config.toml
n_layer = 10
attn_scale = 0.238
bias = "none"
init_std_qkv = 0.051
beta1 = 0.9
lr_head = 0.0121
schedule = "wsd"
final_lr_fraction = 0.0
Each number is 200 + 30 x the weight over its row's rms, rounded and kept within 0 to 999. Layers, rows and columns count from 0. The size before them is the row's rms in percent of the matrix's.

# layer 4 MLP up, 256x96, rms 0.136, rows 155-169, columns 48-95
085,194,220,172,205,207,191,180,231,227,158,198,212,229,225,208,212,185,176,220,181,151,255,223,191,189,233,163,204,205,220,163,206,252,169,240,180,201,188,195,198,209,198,235,244,179,216,227,182
106,203,218,180,204,267,216,161,216,176,213,180,245,234,199,147,157,143,236,193,211,182,163,239,198,224,219,195,219,170,197,177,226,240,153,218,203,187,228,215,209,178,157,162,204,223,211,201,195
110,231,191,201,232,216,231,188,179,223,214,212,271,188,199,188,141,172,210,186,182,230,178,217,230,240,204,241,201,246,182,203,252,213,205,190,246,225,187,209,209,192,247,155,231,150,220,207,163
097,142,216,171,206,191,223,190,196,194,205,204,208,183,154,176,211,181,173,160,151,187,177,207,160,199,227,185,256,225,216,181,227,234,170,214,210,224,233,201,212,267,142,228,193,249,224,232,197
106,214,238,237,186,216,201,220,247,226,139,164,190,166,256,217,195,245,220,192,180,205,231,254,169,171,206,221,247,174,207,185,217,225,195,156,204,170,175,223,220,203,240,189,114,200,158,181,219
108,202,189,170,216,199,174,202,175,188,171,196,177,192,182,177,167,152,245,195,222,128,176,226,207,180,204,217,191,211,158,181,167,203,220,179,223,240,178,215,251,184,186,206,211,261,216,246,192
097,188,238,197,181,187,237,265,240,176,228,150,193,228,233,183,230,150,229,186,204,154,233,200,183,162,180,197,159,244,195,184,168,162,214,238,182,209,179,216,210,260,189,146,132,161,179,164,209
087,174,214,200,208,189,249,185,180,172,214,122,225,175,220,138,215,138,160,230,198,219,199,194,239,238,244,195,170,201,168,202,200,228,168,174,269,216,176,215,189,227,147,185,146,196,196,187,201
109,269,226,174,197,153,159,154,245,178,182,181,152,255,221,177,241,179,241,226,212,221,272,240,175,135,215,210,233,235,181,192,191,174,156,158,241,171,183,226,222,197,198,177,212,214,160,212,191
099,224,220,183,227,203,271,195,190,241,187,208,214,178,224,253,210,163,176,221,203,161,230,228,146,194,188,240,212,184,199,191,213,268,172,306,183,271,245,216,207,205,215,186,207,197,207,179,172
096,189,173,186,212,223,202,213,153,205,235,138,175,164,235,200,197,158,246,166,185,235,254,260,180,266,215,221,224,236,175,207,187,219,159,191,214,180,230,214,230,174,173,237,185,177,187,156,194
105,275,220,166,196,220,212,185,257,229,219,228,203,104,213,244,216,190,171,222,180,212,233,188,201,236,230,161,182,200,243,254,168,189,184,204,249,204,204,227,239,186,235,170,191,203,204,206,177
108,251,163,200,213,167,217,199,226,210,169,222,198,179,213,233,225,228,161,143,202,213,245,218,201,210,184,221,190,223,216,234,181,185,197,243,231,261,189,216,181,192,166,204,130,160,258,191,214
102,246,171,215,216,179,240,131,228,167,210,201,213,284,176,181,186,199,212,235,217,170,174,221,182,220,236,191,209,196,214,232,211,157,138,243,184,221,183,200,168,197,163,258,198,212,198,176,197
110,157,138,175,231,123,197,216,213,170,174,186,232,195,239,202,157,179,190,208,214,169,217,229,167,210,234,207,193,196,173,170,168,231,194,239,144,231,188,224,194,194,172,149,219,185,182,219,192
# layer 4 MLP down (transposed), 256x96, rms 0.126, rows 155-168, columns 48-95
095,178,206,177,160,177,149,206,233,176,196,158,205,192,140,218,214,229,193,199,204,185,199,205,192,216,222,84,186,225,176,156,176,232,159,202,200,148,206,141,185,173,203,190,177,173,199,196,215
124,215,228,157,219,247,295,181,194,210,189,175,202,219,223,122,223,162,204,170,228,188,223,196,218,211,226,200,228,196,219,188,157,222,220,208,152,237,268,225,213,194,218,234,238,224,227,185,177
107,165,174,183,141,183,206,124,144,214,196,169,183,213,173,199,208,214,194,174,143,208,207,161,179,169,213,241,243,178,172,197,158,193,208,229,219,195,172,202,164,226,198,243,190,185,239,177,147
102,149,188,265,207,220,224,286,223,190,209,167,213,186,231,223,251,202,148,206,212,204,186,171,172,176,191,186,165,173,157,221,240,229,147,200,236,154,177,263,214,210,238,213,224,151,220,241,223
102,212,228,229,184,160,156,189,211,255,211,186,157,187,207,188,175,152,236,138,204,180,183,214,179,216,221,134,227,146,191,192,201,223,230,209,182,171,180,194,171,253,190,136,199,203,193,186,226
109,202,185,181,226,230,295,180,184,197,200,225,206,223,269,232,177,203,164,177,241,203,163,205,190,200,165,165,172,215,264,255,143,229,201,162,250,190,175,244,241,157,172,192,162,204,189,216,211
094,188,197,217,145,206,217,200,157,183,190,255,203,226,162,162,229,221,242,237,217,196,278,171,175,220,159,187,192,226,138,202,204,151,184,224,215,200,142,224,173,224,185,243,203,178,245,170,241
094,218,225,242,221,193,190,194,200,190,196,227,208,206,164,175,202,240,217,232,197,254,198,205,188,176,161,154,202,143,168,212,184,248,239,193,185,253,160,181,184,159,143,257,210,171,170,226,269
103,240,221,195,232,172,131,185,187,175,165,172,202,205,210,193,196,200,243,192,175,184,206,137,235,179,192,154,223,208,193,188,179,213,224,130,223,226,277,253,184,195,162,196,188,222,215,209,176
106,187,239,194,193,178,160,255,141,192,206,231,205,154,152,183,214,187,190,212,213,230,215,201,229,194,139,214,230,174,212,172,248,188,191,214,113,184,210,184,217,234,225,231,229,202,187,169,225
098,218,148,237,178,175,177,177,176,284,244,257,177,197,181,171,207,206,187,185,139,192,219,188,195,204,195,173,218,187,207,205,216,171,141,210,198,238,202,100,233,182,177,194,222,206,201,226,196
101,225,185,189,183,204,227,256,214,211,247,189,160,243,162,245,168,193,157,191,239,189,200,185,173,205,176,211,234,229,225,204,162,207,197,136,237,180,176,220,221,247,233,207,160,171,180,184,153
103,199,218,183,167,143,180,231,171,190,189,175,225,151,219,175,222,203,215,146,203,186,176,187,157,189,200,261,198,139,135,205,192,176,239,237,210,186,201,236,226,215,195,184,206,197,173,242,180
105,217,133,139,225,178,196,175,103,216,212,213,204,241,184,211,173,182,235,178,224,227,219,177,199,187,182,224,217,190,205,178,173,188,180,197,190,189,193,178,123,200,201,226,182,192,185,228,149